{"n_layer": 13, "d_model": 256, "n_head": 4, "n_kv_head": 2, "head_dim": 64, "d_mlp": 512, "vocab_size": 6228, "activation": "swiglu", "norm": "rmsnorm", "norm_place": "pre", "norm_eps": 1e-05, "positions": "rope", "rope_base": 10000.0, "rope_fraction": 1.0, "qk_norm": false, "attn_scale": 0.125, "bias": "qkv", "tie_embeddings": true, "parallel_block": false, "init": "normal", "init_std_qkv": 0.0249, "init_std_o": 0.0, "init_std_up": 0.0249, "init_std_down": 0.0, "optimizer": "soap_variant", "lr": 0.00238, "beta1": 0.95, "beta2": 0.99, "weight_decay": 0.03, "lr_head": 0.00867, "warmup_steps": 200, "schedule": "wsd", "decay_fraction": 0.598, "decay_shape": "linear", "final_lr_fraction": 0.0, "batch_tokens": [32768, 65536], "seq_len": 256, "doc_mask": true, "z_loss": 1e-05, "train_tokens": 361300000, "steps": 7416, "dataset": "wikipedia_en"}
Each number is 128 + 24 x the weight over its row's rms, rounded and kept within 0 to 255. Layers, rows and columns count from 0. Numbers have three digits each. The size before them is the row's rms in percent of the matrix's.

# q: layer 5 attention query, 256x256, rms 0.136, rows 131-147,195-210, columns 128-255
# k: layer 5 attention key, 128x256, rms 0.131, rows 67-82, columns 128-255
q131 064:146164146046137124075168110169111108100114145134142115108080118110109126136156139141118137139176154179127161181126169105081121155164139102090064159166163118142163140094110147154095097150099118141135133110135132095134082133105113144135158163129129111123138070093109103118119114122110150129156133053120131134109118157168107142106180144115132086157091152128161139107150135131129107136118
q195 105:141135132106156132107123136117140119115145091188100139096107093172105126122111180130151158133144135099138135137137142097151110137116113139122142124162134179106148082126098107162133093154160118152108129108164163098143121135154131128110094131139127144131106137159139100164121161146128140108121126148099094097140099103119171155107124161128098152194134120124093131134120139102141105114105
k67 086:104122123157172068112150149105129130154179132108111113110164122083079081150163067107122134156120128075149128134105131166154133153135091104153086133127141101160119098130155103100099141121086140085116121081146138119142139084144168114149137114131141173138096131109128128163117095134122118123153133121135158117132100145125119104088134112148107103122155126143139117117159115154166133117111
q132 107:106113181111156156099115132120097132084088166121125102125138104091089119110124096138131133130097120125098082101139125109130136137131115117110097088165170164157174139129146121143100149081113169114149110122070164138115101121115140156087144125125132109146163140117099119113105097131115140137103114105132100142093114143157122157145144141137130171133167163131149178130094164126086126138131
q196 094:135117152125150121150104116186135096147120112135129091092150150149108112143143113107159154133129124152134144115156125114115143112134157118114131143140149113092081147128138148130091115145117157137113133125130118162127121130134112101133155137155144122074128063096183146135081129138088119146093120095104097138140115103136168138131114145136109107124091128085130112148142109153084067130112
k68 088:123165121137134107090124154124144110163109146132099146147131134094182121138127141093127101108161117101152122110121138140111127144082128147114116129121127138132177128118104127112152119121117183122108080116140144075122107139107116148119101106071166105160121168147089166143147168103135079084138152113142161136110120116149091089135140145155156140130165136156163149152115151141156146146163
q133 098:141095123134146115177108151099168134136136084180116118152120136129125092122102151138124117160092144147106139142129102171137134101123145128148149114128108159138078170114138144183135138080164138140106178108169164114166159099122135126159092161168114137142138170101143172076129154130126155144116144097130094164131150127111147102142113108110096175093124087098158104108097094109153144140129
q197 100:103137154111080106126121138137125163113127166109161107129097132125136161157134146131145155098120107125117112091069092102127138105124100132188115104152156155100094124150128150127129188118144119068167137144121122131117117151122141117115131116171086114111128126172131141103128096120121104134131113162116076157138115146162107143119105119138138078096129135161109135128059113108138153167110
k69 095:145122159107117114111149068131190121103125087096091148125163163131122162118145109122136152123133137114121118115154147160093094124133141106100147103132167111143075123176157087097125176110089088126092125109069154136129128162118122104150157137136170116155148121130163117145152109137107088142117090137124099119128131127150120105124140117120138090135140124132168117098136154141074150114134
q134 078:155101154116168107123139178167148127134073113116153099095114110092077092151151135101097171131113147122129139142115129177103165141122160129145109084115119112181101114115125127125103089092173140121145145111140131082154132091135138095138203163180147163138149087103152087112128121145127118143127163128149116148090079120098129112124122123163146116148123148122153140104130141132120136140144
q198 084:105152131129119116132134133132133138122127151093123126134154135110110123152140172140122109125114123109134117156107112125098094148109118117150083098089149127098122109112116173111089125112082103107106143079076151137117172121108140086078106129163105136128087113118154105137130142185136107163137125111148145123129067111120113140110142112150110168137128121094090101135134148110151098133114
k70 086:203143095047131166151148135150108107141126092142161138097113152142142110136115113102100110136137126118131111108143146102144144116189174140164126163126151086111126091111122105155111101154085135138137134113163107182142084093149107171156133112089152139104092090144075121137107099103121129137131132126134136123141103105139130157135123105100099104150113109143140117161096125149084096161141
q135 086:098131138138089168107121138106159120110111144142129103132101128127136146119115160142145115129137099156120125135148114091131125130118138102150114130126096141133119168135119160133136117148145103155138136141104112161159104122153104152125121111084138092126098112134165121102128131144202080088132087127131111171096132140117104153139101126136130144132154127123126143141177152106114126148146
q199 097:102106125158107130159110126168153113112112134146145136141107133141118132108116173127190098156108142172126114121104134078161147147147103138118125090160118134134138162106150122084152131139135130126115169138135128093104130130137130116126118110109119099137131146085146140129156128123145131139049140107182131142122143153173156131172097101091137121155130133146152141177098105140093134124143
k71 085:127146125149186138167131131137121110139086135126109127086145126127123081142166110126107114074127107098125131087117169172142131108128172169117103169136160117112141121091129156134135129093124115087143100121108117154142157141139125134130143106127130103149110118149173122130130129144139114130131118150151164089097128117111081125144120109162138150106141116137141121118132121153129126134110
q136 085:072109134135118112149114119065138102141110150095147148135176107139148160131102150154135104132113157095122099153128140089181142130122105168116145134129174178161096169141117125127149114117148164097141109135102134127159120121126141165100098153121124119114115137133105147147151155140141106134109122124142107114114140131132130148123156129133112121171179108129109140149105112090154092159106
q200 087:123099133129105157150114094110127105140152138162151153154121147147121128104118110156131084103114144163113053149154139136155173124130133171113102104128135142084150140171110168188159138149129112119108168147140108161143142116132098132118139128152143092111135116107142117083125153118132152150160128168174118089106139130137095133134115141106146086074166112105129115156108113115139079135128
k72 082:191181141162151115097195114138148086097135121098124148122141130148116130148110108164125093109163115166150156101139176134109091148151164155128122160143126124140099110121142133095156135140105115134103157129099095137125130098079114101134133115116112136131159126148101126121109136120157114151151138095071116119118144138186129120142146125107139121183094124167139163119170149129073167159152
q137 084:073142150125134148132119085145072129139121119165124087123130156126125101123116126109130154107122136127147120116102110117086173107160087125134149142135124131099205107148107150148144142071112133129090083116131134155133134179131148065159116133116103124119128114144113096142142125117094090134120134168127147115151141149138135109131108133130113134080082097124121121159058141132151101092097
q201 093:124133148138153107155137092138159137140119081156120095153091121113117196156084153165117156119098161108135130115123149153118096094113068104143160116142121147119092131132116149124120146069162169091160090138136134192124107119123213147134111123128073112123142125148113153117125119127091139139147107157126160071165108129121108120140134116134158142119112120102129168121155137108135095148123
k73 084:097144171110131153123126149136143155113150146107164141112143162126082048138170133081150109142118090133137110151102121144152161165132171118104120119139154129166123143137143074128119127120171143122121187094123125112171123122148128144135167100132120137119143140092153133112173131133158134135134127084144151131128122171148131125066091151140124096168151133079122132152111118113089177083137
q138 097:149109152119080126096162103112145113133133110199111094165136125197186090117105172156121157133119090120144136155129116118147127129111197144098150122132123140170120154104133149155165139110162102133163126157104083097131142156136093120111120104119147157143156120104126117131128099117108136123129129115139110104149179150102162099095123129088150092127142160131146122146152111111117131108147
q202 083:126103127103088140122134128173110142143116114114121141140133142157125163129145100136152102142160119112141159135159140107118115101148059124096167105132115150114099095099139091113132114106126161143155108165168100154109156084130131172144135155105141135154186123095138096123133128100124153123167105145137136103121142109172068116158147145148137150121144149162148110128084089169135119111123
k74 101:084120088169136153129142162102104137111133121106118116099121122153125126116126129107145118153107176105141141159114146123134144137154111106141125134175141160161136090123123115136140099102095139118088154107121189139093182136131144163130113104102102137141115145164103158155137152139108143141148177129111148144145083139091151152121096136123104168166087136117146113166121125135116078125117
q139 089:093161131139115103121126117140142108101107135100146161137102171137162170113127123128133135136130136147101132130109147121142116124141132123155113121148141154123085107119112135111166117160147113177148158158160088128137111145105124125150127128134147077113138110146092124106112113152138127153104114118109113096089166110160130094160097117126145080123148112132136111084114168131095139125093
q203 095:070103117119116155146131136097164099087091130125099167177076106111083128118115124134100131151142128125104127111150135121172116115129099135144134097120146103181144117138104131120121154118108115151152133114155116123125131144135129142152131111150161107133130151113182083139103121153132124092123152180116151134133182133158094118172146137138143184129112091120135166141129136103117149151123
k75 088:133087129158116114143130118148164112159098118137169095155120109135139132104079114123120138114125187154120097119121111080140160145128117139170171124127127116157148112164185136130143143112108153086143114075116124146146151129120135136113124138102123147106096152142112134121142113141139104106122107132139111126136110124129181107129117117139121098151127160115123081083138119108112131081131
q140 095:150099115143131168142107185141149111128138133142131127067134110118105121150126096128159147142143146154119114074142143078120127177129164129137093126177110138153139131159104164131107116134102156141135092128067157135098121125137110136167146129137156127164096143147111166129135093101142112174114159166160106136127134135165146130134161147198114187082114155147144087135123118125145129161112
q204 090:165126128121129128150131141147118166123157122085158139125146136079171136200131175140157143125130091124135127159174172117116161131133146120124172135142126142118095150126107113093137095128147149148113128156165124124134110125131140161109163097112155125121160102085182135131167099154157117127112138107102155112119108107196123139136109123137128099166131132112077159113097136132097131148133
k76 095:108190171158124141143124140121131137079104102115158143099127145136092163089156110121101156119124138135147098100100079147194161104158148101134115127128138100164099141126148145128160134151169105097163136144071146151122178128101103139126139162118130136134111132143126147122102136125123112146108099141125134118121132111145127167135140136138153110151108080155103089131120141117087122137131
q141 098:098109100145113126173142143138138130149134114179116066166107128180155099120079132120118091144127144116095174116103136097117125126135100117121167092117112108148158132140099138159124118129050169100090139094160129126129101163145175160124070149155128145106125124096117120143115097157124128086094123147132134149135117149105139118156126087134100117086148152142133158140154076166145123142103
q205 095:143135129107157134127106137136086115124120173137137144100147141152113153207116163122111084116137121113157139126149162137141158105166059155130095171129122120128113125122103092111126103124112159133096082122153121155128126189107100146162134143077187129125128150152160124142158122163114119116155152119129132096171134125148149119164108140159121135122162183156120083125103123160103110124122
k77 099:180163154096123141131131130164118130118106131123147133104119131125150066102104117126145118129118110089143157140110115153152105143075186113146096118132105120137121144123159097137099135171097100126150149183122097098170131090163130108097135123100098137151134141143074117146129130087160147158109118111133128126136157147123146108103112128095138119153098121114166085118147145101125118091144
q142 103:193109156169166166106116198110189091106118133095141133095104121099089129137187106111115133128137134130095146091115117116174134161099170149095078124131119106162158138125161162131141153150133103147112161115119138129134143095121104126119169134112140118141134139115132098135112139080137132131122151138132118132124124127075160122140178120111170128119115124181154131118134128165084133164193
q206 088:088101073124101141140126126118085107136118121121143115117152149163126116093103094088139104144141117128103118160135138072149126123107128106136159181113099118170052137124136103130152130069151138085146101146142146160149167118100123156112102123115151130142134101140135152134133099129099126123139176124082131114149098132136096153130123133166138173183134122155155097156118123099139113153111
k78 100:140129122152143106114114168123135125150166140149192151102114098088153085197139095108112168128122135110110076100155096121150133134121079132160113046117122171129091162143101132109102115127134152139116113157133143126156129106166145128122138097142137145127108112144095169136138099107151132165134113089111133109116177119115092136120086145141112126141167136118125110121111135151135143154147
q143 089:105157105160109123164127119123092110140107125087128120135114176136105110133111109124142151135132133144104151131140131152068097144114125115111114135113090128132122130105122175092148093101108125098089129090116122139091091147115164145144108130126149118151113137102130133106155080167122122072116159173143108175104091143112126142175148111126077159081132119109150137112125077143153158100135
q207 101:082155122115138093154132132147187126126109148122153114139137174107130064127158114127115134122097134155152123109155140125094207110163147122143117151139115117146166147166162173119154147110065134122151155134111123136048140142122083092128157180138176108093124099094136135132107121108139121154148137124134108114158126133178130133117100103127137112130086117112081115140139111134141149145095
k79 092:162106188124157142092100124136123132112078170134142156101130162118139137142144133118156108110106113123097124146111147157105145109134168095136079140111118122146120119132125131134102138117137072095160110134150205090144157119095133156104134102120118082146149123147134116121122111112128136092076088111122098115105154134141085145118142115128136117141099106133153175115157116111100165129117
q144 095:144136139091088123160146147170148135098123117110132193148115113114144155144110141155116128078111091139138101101154126138122098104117164159132097130140103155108125116151127139150121154127131124152135173135082140082142145103157128146114124141157097110142134117119133154124152157130131090210131171108112157113132097146131126122089124164103120122137157140128151163123089149089144126112124
q208 088:124152122129128139114120109114133090117096177188133140138201129119186101177131135117133152125121072146107108126179141137125122153124138128104120111125142144132116122173119140133099150130121129152088176096073131107135115119130123080082158093128164119139087110134133118125083096179137174138148161115130149127124146140095151099114117158139122111152152133152133101124149108113100118181170
k80 097:162120101103124153136130133104158104129102088092121119145096061135124147141180130160092150132100145113144182098129109115141149069153108145139136107108071097173150115158118135083122156106161138114152102131154140144119152154182131126161126162101147081110126103127152134164141094117131056152137124144135138147175081145171117157136115084104119158119144114157108112136076139136151124178119
q145 098:105163129121118124131146181108084145137114121212144174166152094112118156098105116149152086161162123111130115119105132130173147135142080138124080139150114131138121135161096134127126069136094185119132152116132150114127131132125110127086099111107134140111113146141159121097140148160162137091093133126133119158122139163125190126125122155144127170179131100141123113161121124126143124095147
q209 094:124122113079118140161103157080142148140112143120145166113137088116164130152121121159144125135162138135164084150140102127127074160104066178115115096144139161097157088137147121120114154167118117100129122132140163145142107077095127149083099127094116115135095171161101133092115148127124130112089157151138130148153112126124116151141165142159124129120182119148158117128119119120126110135165
k81 095:108104148125115130092148120134091121126170135096082099104161113138142162114111117123109107112082124135105122102099132162092169091149096102167098138126096139122114098152133069139121112100169090136121154159109113096153171144138173124133130131108161135155133142120097113110109119109087165152129131084142131105118134114130152077093101162165112148134130146107143158163109146112138139148129
q146 097:152152151193126127100114099113148095140144140158117074110171119138145157117137132082107154077171110123111125096190128158151135150125139124113120150159117109094113127151119161139147113131100083158116096115131138168108149162160139112099155131115164118097117099154138138134122124139102108183103114150084113109074115076135102138127135123177126111099137108137131142104134151128131138174132
q210 090:162122141115134112106130152107156120136167089127131118101114172151096125096134150109146055124093130130118107109139097131119113104123151138148168151098106111072120119119127119181092111107114135155146129150160102158150107124124153125127145163157132126130137168075096117105152069114131093154160145190157157144130154141123104136104159133147140137153102117107162127110120129103148113128126
k82 094:159100137152132141120128162111117153141114161121106102115162150136096111144141086151121151104155159082143117138092129124180113124155158073154079138120148111174093121132149142114154124142106109162102110135125141149128107097144087150099147144126157133113118115166114146151101128118119133115098112121084125147071100112121142106137174102136151114126157127181110099175150168133083138179122
q147 097:137123144178087155124102128119140132147130095130131137147079130131132140148133119131116103081140138157161141108125119089126090145155111156112104162115093114160139154146120155109153112109149127161089139141141097094139111125132165122116118159088126121161104140119109153077165130133102141079119138160159112095133141112115136130136112128113120138122131110120129101179137078144140118119155